config.toml
n_head = 6
vocab_size = 8192
norm_eps = 1e-05
rope_fraction = 1.0
qk_norm = true
attn_scale = 0.0884
tie_embeddings = true
init_std_up = 0.0191
lr = 0.0098
dataset = "wikipedia_en"
Each number is 128 + 32 x the weight over its row's rms, rounded and kept within 0 to 255. Layers, rows and columns count from 0. The size above them is the row's rms in percent of the matrix's.

# layer 4 attention key, 384x768, rms 0.0539, rows 247-318, columns 672-767
size [ 85  84  92  82  80  87  84  83  82  56  58  61  59  63  53  67  64  65  63  61  54  65  56  60  72  61  66  62  65  63  62  63  62  61  66  75  74  64  59  67  64  68  66  68  70  70  78  70  68  75  72  65  72  75  78  81  69  80  76  73  77  73  69  81  82  76  84  78  76  83  84  78]
[[114  70 121 151  97  76 144 158 107 120 113  73 152 143  74  94 151 153 129 136  89 176  90  63  88 114 107 120  82 163 121 166 111 165 186 101 139  91 133 118 129 117 165 119 148 110 127 103 102 135 126 159 112 132 151 167 168 159 132  60  95 142 113 131 147 141 150 203 112 137 117 173 199 137 123 123 126 158 151 162 111  89 155 114 145 143 117 141 129 151 132  87 127 118 178 155]
 [101 113 130 136 141 128 129 139 129 126 145 127  80 138 150 138 155  73 143 168  73 164  89 110  43  93 117 109  91 162 107 121  81  93  80 134  96 113  74 169 128 142 176 131 133 178 122 138 107 187  88 111 190  73 146 119 148 150  96 146 164 144 115 114 119 207 112 135 141 180 118 108 171 111 140 115 156 156 116 171 123 151 179 160 129 161 188 100 159 123  87  86 132 167 179 127]
 [134 182 133  80 124  97 127 135 113 143  98 128 118  86 115 191 154 131 132 126 147 167 135 168 164 142 111  69 162  95 123 139 121 101 105 155 174 108 153 149  96 143 167 116 216  56  90 143 141 141 172 172  90 144  92 134 116 123 150 137 136 111 156 156 126 148 122  93 112 155 113 116 187 148 155  80 142 124 118 163 126 170 151 142 160 136  83  70 135 102 145 132  83 151 121 103]
 [120 147 105 126 104  93 170 104 143 124 121 137 143 111  92 131  99 129 122 155 122 106  86 150 117 170 140  85 101 106 132 157 147  94 113 193 102 133 156 128 113 143 106 110 168 152 176 113 164 154 130  89  56 169 145 147 154 116  97 135 190 144  98 255 121 139 136 104 153  83 113 106 140 114  90 204 103  92  98  65 111 158 100  85 143 141 144 184 127 167 135  98 155  71 149 127]
 [118 155 110 151 157  94 139 125  83 116 113 150 152  84  91 161 169 133 113 143 112 125 126 114 126  44 183 140 116 135 161 175 130 153 104 134 116 138  72  61 121 146 170 124 129  95 127 160 131 105 160 139 187 165 134  94  74  95 188 110  81 127 137 185 139 143 126 122 159 169 126 103 136 117 158 154  96 128 143  92  75 122 131  96 106 183  87  97 179  96 180  87 139 111 137 171]
 [ 76  35  95 162 100 142 152 125 116 110 106 138 160 133  91 144 133 201 138  83 155 161  97 137 126  97 163 194  91 109 107 130 139 154  87 144  98  61 147 186 108 136  65 141 151 154  77 118 119 118  77  66 130 112 127 150 168 145 150 140 131  99 153 108 188 112 113 113 100 131 104 142 176 158 136 129 105 164 122 119 188 129 148 130 140 174 116 126 157 117 113 108 122 131  93  46]
 [149 137 138 143 133 149 130 146 119  86 177 180 120 134 142  99 183 169  65  97 120  93 126 112 103 163 103 106  96 194  37  82 171 107 146  84 129 149 130 143  81 148 135 151 131  89 109 129 126 136 149 107 137 126 106 146 139 136 102  93 148 131 154  65 137 107 143 140 150 115 185 153  90 155 108 102 119  97 159 111 129 190 121 140 166 106  77 128 152 129 115 131  82  79 129 121]
 [130 166 127  87 169 101 125 134 109  62  73 151 174 127 146 137 128 165 134 164  95 154 126 187 116 119 131 136  74 102 142 106 115  93 104 139 127 128 132 113 105 151 169 116 119 133 137 136 102 109  91 163  71  85 156 133 169 153 176  91  99 132  94 135 174  39 120 163 116  76 107  64 172 119 133 165  98 147 176 166 134 124 167 168 122 125  82 132  40 146 101  95 152 100 129 124]
 [ 92 111 198 161 158 141 176 153 128 158  69 157 153 124 163 119 124 125 153 123 146 139 136 107 120 142  82 122 118  74 126  99 168 139 104 155 128 149 160 148 137 169 149 125 110 129 163  78 117 135 128 147  98 137 150 196 137 125  99 159 173 156  95 135  65  81 101 124 134 155  64 123 139  56 163  94 168 142 112 134 132 164  94 142 131 122 117 142 163  82 137 108 149 149 137 146]
 [152 182 128 157 147 126 169 109 185 133 146 135  88  75  76 131  80  91 184  49 104  97 109 174  85 134 150 127 115 137 147 204 103 198  51 139  72 124 132 136  90  75  44 105 102 150 136 144 103 165 148 111 172  80  73 138 104 139 140  61 119 145 115 152 168 130  84 127 120  93 156 148  78 172 121 196  91  92  68 132 105 141  63 161 105 109 132  83  78 171 119 140 141  93 123  95]
 [ 67 111 110 168 122  89  63 179 150  97 125 107 119 145 118  69 110 114 125 148 131 152 165 153 168  87 107 126 122 139 185 116 108 101 175 128 179 141 124 162 126 152 164 161 128 135  77 119 145 117 130 170 117 102 119 143 145  57  76 143 109  95 125 171 128 131 130 173 179  70 113 123 115 140  92  78 138 120 128  81 124  88 147  75  93 101  89 155 161 136 146 115 139 108 134 135]
 [109 193 127 102 151 157 107 154 148 117 115  98  77 107 118  86 173 126 190 159 155 208  83 102  81 119 123 141  99 155 130 120 155 171 136  88 118  76 146 136 140  79 105 123 171 120 134 122  88 120 106 134 121 146 112  53 168 139 158 111 134 100 109 192 133 158 122 161 106 115 163 169 131 145 118 143 110  87 137 123 122 196 137 196  97 117  89  87 179 176  81 107  71 171  93 133]
 [ 82 102 104 150 118 131 162 137 129  96 104 149 159 138 178 120 136 161  78 127 168 137 106 127  79 129 129 125  92 153 110 123 101 133 112 126 123 174 143 102 109 136  77 154 120 154 159 142 118  91 108 126 106 118 127 146 139 144 185 162 190 130 152 124 141 137 116 170 123 124 127 149 158  75 180 165 125 162  76 144 156 157 146 118 133 138 154 125 135  68 109 185 188 177  90 112]
 [184 212 157 165  86 134 197  76  96 106  92 129 126 121 129 155 130 133 107 187 187 176 128 133 147 201  96 127 150 115 125  37 125  91  82 142 107 169 108 106 151 161 101 113 136  88 185 111  64  86 117  84 132 166 159 230  76 174 124  77 158 143 108 164 103  76 148 117 115 144 106 123 149 182 133  78 164 125 138 170 132 173 174 167 153 152 135  46 117 102 134 131 163 122 131 137]
 [161 147 150 143 112  94 107  76 130 156 123 180 152 146  82 137 167  93 156 135 125 128 116  84 161 116 162  85 113 141 125 163 145 166 113 186  94  83  80 135  80  95  81 152  53 150 138 160 138 123 180 133 171  94 119 146  63 134 169 175 130 112 123 167 129 126 126 143 106 143 133 194 131 119  94 168 124 105 151 149 153 168 133 176 179 107 173 109 107 111  82 161 130  81 147  99]
 [134  71 134 111 186 103 170  63  92 122 102 118  87 116  86 143 141 168 138 140 171 146 110 133 104 174 134 113 133 136  89 140 102 106  72 171  87 141 143 100  97  83 121 170 104  57 124 150  81 102 125  91 103 182 142 183 123  63 146 103  52 124 132 166 113 149 171 150 140 172 142 156  71 175 135 137  87 163 169  61 103 114 150 169 143 169  56 111 162 142 179 129 149  98 161 149]
 [172 126  71 140 196  90 107 101 163 101 123 145 150 174 132 129 154 131 143 118 186 183 147  89 109 109 140 152 115 155 156 119 135 111 117 146  88 128  82 144  99 165 137 118  95  99 182 124 109 188 219  70 137 195 150  67  96 184 104 155 151 142 122 152  43 106 112 124 156 154 112  99 151  81 157 125  82  78 114 149 162 176 126 157 195 124 122 121 105 159  93 123  93 160 107 125]
 [114 128 122 173 132 153 109 149 100 178 162 141  81  85  95 102  89  79 186 112  78 135 128  66 102 190  79 164 133 163 185 137 127 118 172 108 124 115 129 198 110 139 128 108 141 127 146 139 127 177  96 113 136  68 153 140 124 117 137 125 104 137 154 100 169 140 141 129 129  92 172 172 124  62 103 151 140 166 189  69 134  93 100 139 119 126 128 113 170 137 150  99 111 113  94 150]
 [127 179 179  88 153 126 169 120 153  84 103  77 141 135 109 144  91 120  90 157 107  96 205 137 116 107 121 179 159 174 133 115  98  86 119 128 114 140 121  94 153  86 103 135 155 140 122 162 129  91 160 115  70 140 149 116 118 178 106 119  91 164 167 101 124 160 132 144 138  76 128 123 127  81 121 139 120 118 182 146 141 137  76 118 173  86 105 119 150 113 143 133 165 174 141  67]
 [142 192 110  96 195 149 143 136 159 157 132 143 130 111 182 140 153 123  82 112 136 126 147 124 129 154 105 117 178 115 172  92 138 160 170  97 107 171  94 146 140 143 118 123 100 139 103 143 132 179 143 121 122 121 100 137 164 115 148 171 151 108  75 118 169 137  95 100  53 166 178 113 107 103  51 164  92  92 117 131 137 140 126 175 113 191 103 105 124 116 110  92 116 174 140 174]
 [ 82 175 165 181 147 102 167 182  47 108  80 156  41 112 128  98  84 166 128 153  61 119 137 119  89 118 118 169 132  71  90 164 146 160 115 135 191 116 135 147 131 193 108 119  97 150  91 133  95 122 131  93 143 160 148 145  71 145 130  88 175 157 171  99 161  81 114 181 159 160 106 129 135 122 159 160 129 154 155 163 169 150 153  88  81 135 182 130 122 150 114 108 155 150 144 165]
 [132 125 127  88 114 123  87 144 165  88 142 161 154 124 130  95  67 151 121 115 165 172  95  75 109 142 127  51 169 151  85 116  73 112  63 149 119 115 131  75 151 106 171 123  99 145 105 108 142 140  88 163 172 147 148 138 127 100  88 144 187 119 129 181  64 150 133 128 104 177  96 109  99  71 117 155 172 128 173 181 171  91 167 111 104 162 164 174 124 110 109 172 133 116 153 124]
 [ 97 152 123  86 136 211 142 141 177 142 123 180 118  83  84  94 106 167 160 153 123 115 131 158 120 120 123 138 156 126 141 158 142 167 119 100 124 110 110 133 108 134 107 106 199 165 153 104  85 145  87 171 131  79  94 194 175 102 125 180  85 119 160  36 152 157 102 153 154 107 126 136 135 124 113 126 154 115 154 128 150 148  55 150 141  85 133  29 126 160 199  94 160 178 139 168]
 [148 122  88  98  61 114 167 191 136 153 130 134 124 186 119 148 109 147  89 129 109 202  83  96 128 120 173 132 109 101  74  62 156  97 120  76 142 177  93 147  80 182 166 111 136 158  53 135  76 100  79 135 129 119 109 103 132 134 125 131  63  70 173 144 132 119 117 110 179  67 115 148  72 121 131  95 158 150 154  66 113  90 105 105  91 133  79 112 146 146  38 110 120 152 128 123]
 [151  84 118 108 160 143 132 140  69 116 104 115 125 142  85 121 131 113 142 153  81 107 125 137 144 157 171  77 102  99  87  85 108 159 179 153 104 133  72 113 176 143  87 108 168 106 124  99 123 138 103 111 135  96 107  51  94 206 120 186 167 113 137 156  96  86 134  86 169 140  88 105  78 104 124  82 147 107 123 141 127 138 201 137 117 216 109 107 132 117 119 138 124 117 140 132]
 [135 162 173 100 144 179 152 135  75 168 142 122 161  85 151 112 131 159 125 137 133 123 149 129 122 122 162 109 146  97 162 129 140  85 160  99 131 133 139 103  99 121 165  98 183 189 109 130 106 107 112 148  92 123 130  71  62 195 151 143 129  70 107 121 141 143 123 150 162 164  72 109 103 191 112  97 101 132 167 147 105 161 139 162 140 132 119 155 132 203 129  71 163 194 128 137]
 [141 176 166  97 169  94 138 102 117  64 115 118 137 114 101 130 132 169  68  92 116  70 132 164 119 101 130 170 150 103 139 106 147 147 133  96 147 141 136  91 117 126 178 119 179 142 120  73  99  89 158 110 142 147  83  79 148 193 157  69  96 120 145 103  96 114 176 157 138 169  80 153 155 146 132 127  65 136 124 159 162 117 173 122 177  91 165 124 114 115 142 130 131 124 179 125]
 [149 104 117 131 101 102  38  70 121 119 160 145 123  84 127 141 130  78 185 132 158 127 129 111  88 100 173 152  86  64 155 146 134 117 169 107 120 138  71 146 104  87  98 120 159 109 128 124  78 136 117 150 118 138  93 179 120 127  96 131 141  90 144  86 122 125 123 108 175 153  25 125 150 125 160  50 125 144  80 130 155 144  93  88 159  50 127 103 126 199 138 147  91  74 135 134]
 [103 126 123 125 118 110 141 195 124 117 123  99 140  98 123  97  95 112 144  94 144  40 114 117 132  80 144 167 118 161 124 154 118  91 127  89 167 148 154 224 166 126 145  73 143 202  97 178 146  99  95 161 117 110  72 101 185 108 150 143 157 118 150 118 153 100 124 131 142 111 128 173 150  82 110 124 203 194 166 142  95  75 108 104  75  88 203 106 124 108  92 102 153 117  87 137]
 [115  98 113 185  72 116  36 153 105  93 130 175 122 174 151 108  92 153  96  56 166 149 135 157  59 137 133 135 144 187  45  92 116 105  83 116 129 158 122  89 106 111 115  76  62 145 167 170 185  67 126  99 151 166 140 129 156 125 117 149 124 152 154  62  75  91 128 148 116 151 108 209 140  85 104 130  83  91  78 132 113 134 153 123 158 161 169 190 157  77 146 152 132 106 164 141]
 [ 85 103 122  72 141 142 100  92 106 130 142 134 110 106 147 112 112  74  89 144 104 138 113 115 143 175 156 126 132 121 112 167  74 168 115  95 123  98 147  90 110 117 128 117  97 127 165  90 136 148  95 126 124 110 134  57 122 194 106 205 145 110 176 151 102 127 114  97 140 153 121 119 102 144 150 100  79  97 114 126 121 137 107 142 126 132 140 155 158 126 121 129 114 131  81 151]
 [122 101 124 139 112  68 151 128 117 145 167 170 102 147 152 158  86 120 108  96 124  86 144 117  96 158 130 163 142 125 116 114  63 122 106  67 115 101 175 130 138 180 122  92  65 142 108 127 159 168  96  70 127 171 178 113 135 103 112 122 106  74 151 106 113 112 111  97 128 147 116 154 101 160 110 141 142 151 114 140 133  78 182 106 144 109 162 132 116 140  97 144  78 122 171 123]
 [ 77 162 103 158 140 149  73 118 101 179 145 122 109 148 120 104 120 125  75  91 113 107  73  85 175 162 152  89  98 195 115 182 107 174 100  16 125  81 133 121 149 100 177  92 136 133  94 121 150 200 103 129 117  51 181  89 118 121 140 155 128 128 177 118 163 149 102 135 102  74 139 159  69 141 139 138 142 164 158 163 134 131  98 150  59 147 153 157 115 143  96 141 151 127  89 151]
 [105 128 116  93 121 210 102 154  86 186 131 174 136 171  97  77 123 102 170 147 120 115 195 150 109 139 116  92 143 166 175 153 143 117 136 134 151 139 107  81 116 182 170 139 130  70  96 126  67 168 133 132 175 143 169 131 102  87  27 136  68 118  98 157  89 203 122  55 165 147 165 105 135 143 120 134 176 168 153 117 135  87 132  81 136  88  92  87 141 147 134  68  72 159 133 112]
 [ 98 118 157 131 115 151 147 142 100 172 157 151 151  40 110 114 144 153 126  76 136 118 146  93 135 116 135 174  95 123 139 142 109 114 174 145 118 127 127  83 150  87 104 183  77  82 118 119 146 115 124 147 115  88  86  96  93  65 166 122 142 151 106 112  85  97 115 111 126 106 148 143 164  87 126  81 151 132 179 108 109 117  85 115 130 120  78 135 159 189 114 112 129 157 119  90]
 [160  82 108 111 126 144 149 125 121  99 146 145 107 174  73 104 184 108 158 118 102  96  87  87 109 103 166 142 128 155 126 143 131  87 123 138 127 137  99 138 109 135 141  98 118 108 128 142  90 122 145 160 142 150 176 149 180 108 111  86 107 169 173 187 112 147 137 125 140 112 151  90 136 203 103 135 152 120 153 101 174 103 164 147  96 155 144 113 122 104  72 142 130 134 154 118]
 [135  71  89 168 106 123 122 153  85 128  82 178 148 122 109 169 172  99 163 117 101  96 197 156 109 109 190 148 118 138 109 112 152 100  75 127 190 128 138 149 116 100  46 115 141 166 173  72 147 162 100  91 144 100 139 131  91 169 123 100 130  78  68 108 100  84 114 139 142 152 133  97 174 146 112 136 151  82 118 134  98 145 118 113 121 166 105 179 129 145 122 216  95 137 122 122]
 [ 80  95  77 159 111  98  87 134 116  72 155 122 132 169 135 158  99  78 206  77 145 179 131 150 113 189 129 133  94 125 120 149 138 140 133 124  89 122 146 134 134  78  93 151 112 165 183 132 145 104  92 123 153 136 187 134 157  61 169 163 139 106 107 150 125 133 117 106 115 138  89 125  90 122 190 156 133 160 118 146 107 128  81 129 100 123 139 135  63 147 106  81  88 105 153 147]
 [123 135 125 125 179 111 166 129 111 156 113  85 119 190  91 141 127  98  98 114 157 138 163 110 167 125  68 104 150 193 148 118 100 159 134 193 109 163 143 153 101 128 171  58 117 113 187 131 101 136  77 167 168  86 117  92 159 127 135 158  80 103 141 165 138  96  64 103 126  77 177 129 105 117 131  90  97 178 124 185 131 135 112 139  53  88 118 119 162 129  95  63 114 241 150 103]
 [214 131 135 204 155 127 166 160  93 100  97  97 149 125 115 150 216 146 144 166 141 122 126 119 122 128 132  93 134 165 132  53 138 125  93 190 144 184 198  91 151 114  79 134 117  52 106 138 152  95 104 103 186 131  98  67 114 135 152 132 107 188 138  97 142 115 126 121 120 142  90  90 154 143 151 157 104  68 133 111  74 156 150  87 123 161 100 113 148 114 106 130  60 147 206  48]
 [135  92 141 133 127  89 181 157 174 186  90 136  68  83 121 205 148 122 177 134  96 101 121 143  75 104  93 167 193 147 117 135  61 198 107 116 105 112 169  75 138 143 172 100  88 161 125 115 150 124 178 128 189 183  65 150  99 113  89 138 162 202 196 113 108 113 134 102 163 152 111 110  53 159 117 126 179 167 145 100 235  94 112 145  88 132 136 144 164 136 192 131 163  82 106 124]
 [169 124  65 218 171  79 132 147  76  97  77 165 104 143 122 150 144 131 160 177 125 175 153 162 137 129 126  87  84 119 106 126 162 141 126  95 174 125 122 123 149  85  94 174 115 149 113  96  63  87 175  74 169 109 239  88  85 106 131 111 147  90 159 119  10  34 161 208 143 130 122  85 121 112  52 160 113 139 146  59  92 106 145  85  79 173  84 114 126 134 110 156 123 154 143 193]
 [157 131 147 120 164 195 177 125 100 108 152 104  77 159  76 170  80 115 147  91 135  60 149  87 148  43 120 179 116 129 102 121 110 157 102 150 105 117 135 116 168 161 150  85 130 126 104 155 181 173 125 100 129 150 143 137 182 144 125 119 100 150 133  83 174 148 146  91 184 162 146 137 131 142 219 190 110 183 124 155 115 101 142 116 140 131 124 162  62 152  87  76 134 112 114 156]
 [ 89 134 146 199 115 140 143 144  57 158 212 140 136 105 196  80 126  83 104 133 164 181 159  82 125 127 111 150 118 145 101 101  89 137  92 171 142 130 164 119 145 137 180  66 119 139 118 127  82 140 143 105 119 163 131 127  64 144 154 102 100 136 196 187 125  91 133 180  70 112 175 142 138  63 145  98 145 127  92 141 172  60 137 129 125 180 143 162 140 115 120 127  75 162 159 131]
 [ 87 130  79 143 111 128 122 150 140  88 129 143 134 126 116 130 140 150  91 102 105 125 172 111 121  86 105 167 115 172 121 167 136  75 106  90 102 152 113 113  59 119 182  97 206 140 115 100 113 184 134 167 123 118 115 171 142  96 157 164 151 163 164 196 123 141 125  92 183 171 174 131 159 148 153 132 117 148 127 157 125 132 123 124 117  35  79  76 150 203 126 145 154 132 149 106]
 [157  86 122 155 151  75 144 156  97 168 127 113 178  83 157 124 102 143  87  56 156 132 115 121 174 158  89 184 137 150  99 109  91 143 115 138 102 174 157 152 125  84 133 115 156  73 126 120 161 133 171 137 159 156 171 134 154  94 174  99 114 122 122 110 168  69  96 148 182 101 125 115 107 117 107 114 109 131  55 144 127 159 168 139 163 138 145 172 170 134 151 207 177 120 132 150]
 [133 180 136 129 157  75 176 100 110 143 166 147 159 151 134 188 110 140 141 207 137 163  96 146 149 162 142 138  95 121 119 147 144 143  61 222 192 116 140 171  98 156 146 119 106 114 138 173 105 146 165 140 198 124 102 116 121 110 121 129 114  90 138 131 204  98 164 127 116 128 148 120 202  83 112  53 159 161  24 144 139 205 114 104 113 108 121   9 105  62  98 150 126 104 127 110]
 [128  39 106 136  98 125 139  75 160 115 135 128 138 144  97 107 206 106 174 175  73 127 114 110  86 133 152 140  90 155 140 168 142 137 106 129 112 155 141 104 124 114 160 169 164 160 188 124 133 164 167 102 118 113  92 103 159 126 118 115 161  85  88 148 153 142 142 125  98 157 170 151 163 159 116 116 167  63 141 168 112 131 124 112 126 101  96 147 116 114 156 107  82  88 136  67]
 [149 124  61 159 133 173 143 147 111 172 134 156 113 156 147 174 155 144 103  98 166 119 135 155 145 148 142 172 112 137 119 106 193  69 182 156 173  49 100 159 159 104  96 167 121  84 179 149 122  76 138 177 157 148 122  94  83  90  83  73 146 110 135 135 110  65 104 153 112 104  99  93 133 151 111 137 134 121 106 109  83 120 122 120 123 146 126 114 107 109  70  99  69  87 157 158]
 [ 85 110  97 112 138 125  98 159 151 141 148  68  62 170 109 151 155 134 170 156 164  99 101 135  85 140 106 137 140 168 125  96 112 128  79 101 142 102 160 129 127 127 129 105 101 158 102 139 107 148 107 138 170 119 125 164 118  82  51  94 116 134 123 163 157 142 106 120 100  73 216 165  67 134 169 119 122 107 159 175  89  75 138 150 112 152 154  57  90 241 170  87  52 114 150 126]
 [162 162  87 150 121 114 200 117 153 151 113 147 161 112 147 175 169 128  83 123 155 119 154 116 116 144 111  62 100  46 126  99 180 137 132 146 215 152 121 144 124 115 135 103  88 108 146 117  76 164  97 168 133 158 117 130  87 116  92  93 104 132 135 161 163  47 137  98 145  62 168 103 119 127 140 134 120 151 100 128 104 174  57 136  89 155 155 110 104 114 110 122 127 130 176 148]
 [148  95  94 142 111  95 124 110 106 104 136  82 124 115  54 127 115 115 155 104 129  98 118 131 176  99  78 125 137 123 100 104  94 106 181 107 112 130  67 123 122  88 139 154 125 140 121  90 143 128 115 152  97 131 191 158 135 137  91 121 123 127 118 112 111 121 120 106 119 185 134 104 105 115 101 170 136 170 176 158 182 119 168 148 121 127 126  84 137 135 161 125  83 143 201  78]
 [ 86 140 175  90 148 135  58 129  70 126 127 111 133 162 138 104  40  77 174  82 158 137 129 119 125  87 148 124 116  92 155  88 111 104 111 168 124 148 185 109 156 118 135 116  98 128 119 124 141 115 142 147 123 143 215 201 160 134 112 118  97 136 164 147 216 136 124 126 210 174 141  99 138  77 159  71  84 122 149 143  86 137 120  86 166 100 157  93 154 173 133 111 122 117 109 101]
 [160 164 109 136  87 147 118 103 181 134 141 154 138 142 114 113 121 101 143 126 110 167 123 141 113 166 174 112 120 150  80  58 173 135 117 157 159 180 117 168 130 143  83 139 110 140  96 104 134  90 144 142 115 141 158 148 113 129  63 121 108 143 151 170  97  92  98 106 119 100 119  78 135 165  83 115 165 101 126 132 244  90  96 123 113  97 121  75 146 166 108 201 100  93 114  83]
 [117 138  87 205  92 134  64 108  94 144 111  94 153 133  91  86  99 126 162 109 185 137 121 124 143 114 100 116  98 128 157 138 127 176 138 101 208  82 121 129 158  72 110 172 180  58 143 169 160 107  78 140 128  58 165 137 105 156  97  77 114 176 147 116 120 137 136 106 129 134  99  86 141 158 117 148 114  85 106 150 116 104 130 133 154 139 142 144  99 122 141 131 138  89  73 192]
 [105 136 115 170 134 125  65 104  96  98  93 105 134 169 132  71 115 138 143  44 146 178 113 118  92 131 145 131  89 155  95 123 119 119  87 104 135 132 119 182  81 122 114 160 145 211 181 166 140 129  57  73 172  94 112 168 111 119 157 131 141 118 111 138 113 165 117 136 147 152  93 206 145 107 122 147  98 103 104 141 160 171 134  92 119 108 128 145  85 125 132 152 125 123 101 168]
 [ 91 113 137 112  82 187 191 132  46 155 129 123 139 100 112  78  90 139 135  82  95 149 129  90 154 175  96 122 147 163 126 169 109 114 187  52 134 153  62 139 193 148 138 122 142 138 127 102  80  92  97 153  77 118  72  72 110 137 156 143 142  99 150 124  71 134 104 137 146 177 119 116 140 196  87 185 136 163 152 111 175  41 157 100  76 107 130 120 118  98  90 108 122 160 118 141]
 [133 107 122  98 172 120 147 185 110 120 100  94 156 167 111 107  77  97 146  95  95 113 158 112 163 150 109 149 148 120 149  91 156 148 144  90 119 140 123  98 138 156 132 116  63 115 169 133  92 129  69 114 116 128 130 159 159 133  84 106 109 141 105 129  91 147 137 132 168 113 208  95 121 163 160 215 118 171 137 197 100  85 114 133  92 164 111 155 103 107 137 151 150 106  82 142]
 [125 154 100 184 157 117  94 105 161  94 115 138 181 151  74 154 150  96 149  60 126 161 150 128 161 158 136 138 142 225 134 125 139 136 129  76 128 146 129 108 137 115 167 162 141  70 171 124 200 138 128 110  71 104 113 184  92  66 133 124 163 124 142  98  79  69 129 158 144 115 119 113  96 137  78 174 135  94 199 119  61 166 131 205 136 119 189 132 176 126 157 115 180 152 111 155]
 [169 164  99  85 148 124  78 173 114 176 168 104 100 129 144 143 166  74 173  96  58 138 156 124 137 198 130  77 129 115 125 198 150 145 177 126 122 127 163  83 156 138 150  96  88 129  94 136  92 120 128 172 188 108  69 118 107 139 149 163 155  93 128 125 100  96 167 144  71 112 139 150 177 116 152 125 134 217 114 133 158 192 126 141 133 115 107  93 108 166 186 112 113 157 174 128]
 [164  49 100 124 128 179 141 117 131 117  93 130 118 191 133  71 144 179 110 145  53 153 148 139 182  92 101 155 108 124  88  59 161 154  90 185 163 109  91 116 144  88 131 151 118 161 142  86 150  74 131 109 158 192 154 117 120  79 110 127 141 158 128 151 117  84 151 125 117 115 122 182 145 100 108 169  94 124 129 141 157 139 112 128 134 124 128 122 118 148 111 147 128 133  63  77]
 [139 122 175 125 128 169 138 179 151  97 145 200 142  84 110  74 144 143 150 125  95 135 127 108 160  44 133 120 137 108 167 113 152 112 163  73 145 113 132 131 160 159 161 145 118 106 188 135 120  68 150 104 132 131 135  77 181 101 147 122 128 135 141 119 143 129 115 136 151 133 161  52 152 144 147 108 136 139 139 161 140 149  92 110 115 172 146 167 171  72  89  97 171 125 108 135]
 [128 132 138 141 156 124 169 138 104 119 164 109  85 128 158  49 155  96 121 109 114 163 111 151 155 130 163 137 123 156 124 123 142  93  95 136 108 147 141  89  83 176 162 117 112 144 146 105 119 159 110 105 141 158 138 125 156 121 121 208 137 139 145 144 147  87  97 132  65 144 206 165 129 157 169 153 107 133 179 170 191 140 142 188 145 116 171  79 152  91 111 111 169 137 114 118]
 [179 119 136  89 117  91 158 171 130 108 139 152 155 138 171  88 167 118  96 137  73  96 125 162 156 151 196 122 139 136 122  82 174 131 107 144 166 132  94 131 132 113 150  92 108 152 163 119  82 136 195 124  86  83 137 152  82  71 151 144 137 127 126  69 160  93 150 167  65 116  93 186 160 113 174  93 120 103 138 136 147 189 173 157 131 114 121 102 127 128  42 126 142  87 115 145]
 [173 113 126  90 115 140 122 169 216 165 111 161 138 164 119 128 133 172 179 205 105 102 154 132 167 153 119 117  88 132 149 179 126 141 130 144 162  91 173  87 144 152  49 151 183 123 132 124 104 110 112 119  87 121  68 176  99  73 122 126 131  82  79 144 124 117 183  80 160 115 117 126 135 109 164 155 125 134 116  84 116  80 162 108 140 127  53  46 156 110 139 130 131 119 139 172]
 [122 154 117 158 158  60 171 144 102 179 143 148 149 120 154 154 151 175 146 148 134 120 134 137  84 174 109 105 164 116  86  61 178  57  60 173 148 110 143  86 117  88 118 174  65 141 167 121 126 170  92 177  78 141 124 111 150 112 110 136 144 138  98 126 133  82 118 126  98 135 107  95 113 151  75 132  96 108 121 148 119 114 106 116 159 138 148 153 161 145  98 100 101 105 222 136]
 [ 87 139 153 176 122 179 156 144 126  70 156 140 112  62 141  44 117 152 116  90 169 164 114 206 101 136 117 126 148  91 115 170 143 114 113 126 151 123  82 109 111 174 104 144 172 115 107 117 149 146 115 125  80 145 103 110 127 116 108 114 124 135  47 144 112 154 169 152 174 163  98 133 148 138 136  99  88 187  89 157 180 122 143  78 171 162 119 161 102 182 143 105 167 152  97 158]
 [ 72 129 155 133 134 160 123 130 135 155 108 126 101 181 156 103  85 110 154 115  89  88 127 146 152 106  93 100 107 160 139 173 116  87 124 123 158 116  97 102 116 167 168 114 116 124 122  83 117 200 101  95 133 176 137 180 131 159 134 147 134 133 140  90 140 125 119 108 154 160 181 165 110 133 113 174  94 148 162 132 215 105 147 139 105  78 113 134 116 201 171 156 118 102 136 103]
 [152 164 118 144 137  90 157 109 100 129 134 110 130 138 122 115 178 137 123 172 110 140 156 119 138  92 104 135 135 191 135  94 145 132  83  98 150  93 158  97  79 104 145  83 178  70  86 133 172 134  85 161 178 151  65  93 158 133 160 113 182  87 186 119 139 112 137 125 108 125 164 174 186 102  96  67 158 101 122  64 159 131 193 147  87  61 130 141 167 158 160 104 175 158 118 175]
 [126 170 108  86 159  90 132 160  64 141 124  74 174 123 131 170 190 124 125 120 106  78 134 127 160 113 127 140  95 161 108 115 175 127 173 112 132 144 133  91 207 105  66 113 124 136 112  91  87 162 142 141 165  98 104 119 153  89 136 116 127 137 120 197 137 132 122 144 142 113 147  61 152 126 129 150  56 123 143 112  93  89  79 150 154  81 132 100 105 118 115 125 137 154 107 178]
 [118 123 102 156 127 135 150 139 138 111 116 133 157 171 168 206  62 145 113 186 121 113 132 190 124 128 135  95 162 161 162 174 143 124 143 101 114  50 131 170 165 125 107  84 139 122 144 119 101 152 129 106 115  99 134 127 136 130 111  88 109 123 140 144 126 126  54 164 145 131 108 102  80 128 217 154 152 159  86  83 122 201 124 129 148 155 132 182 158 142 123 136 187 126  53 146]
 [164 142 100 139 119  81 155  78 141 131 103 163 155 151 127 173 130 164 130 105 193 153 139 127 136  84 150  82 163 147 103  99 103 116 179 129 113 183 152  60  66 131 116 141 131 151 164 105 136 158 128  33 133 214 118 132 127 107 105 144 154 112 146  89 146 136 100 102  86 139 127 147 124 224  50 142 136 172 135  94 121 149  82  65 141 119 208 205  82  79  73 231  97 124 108 166]]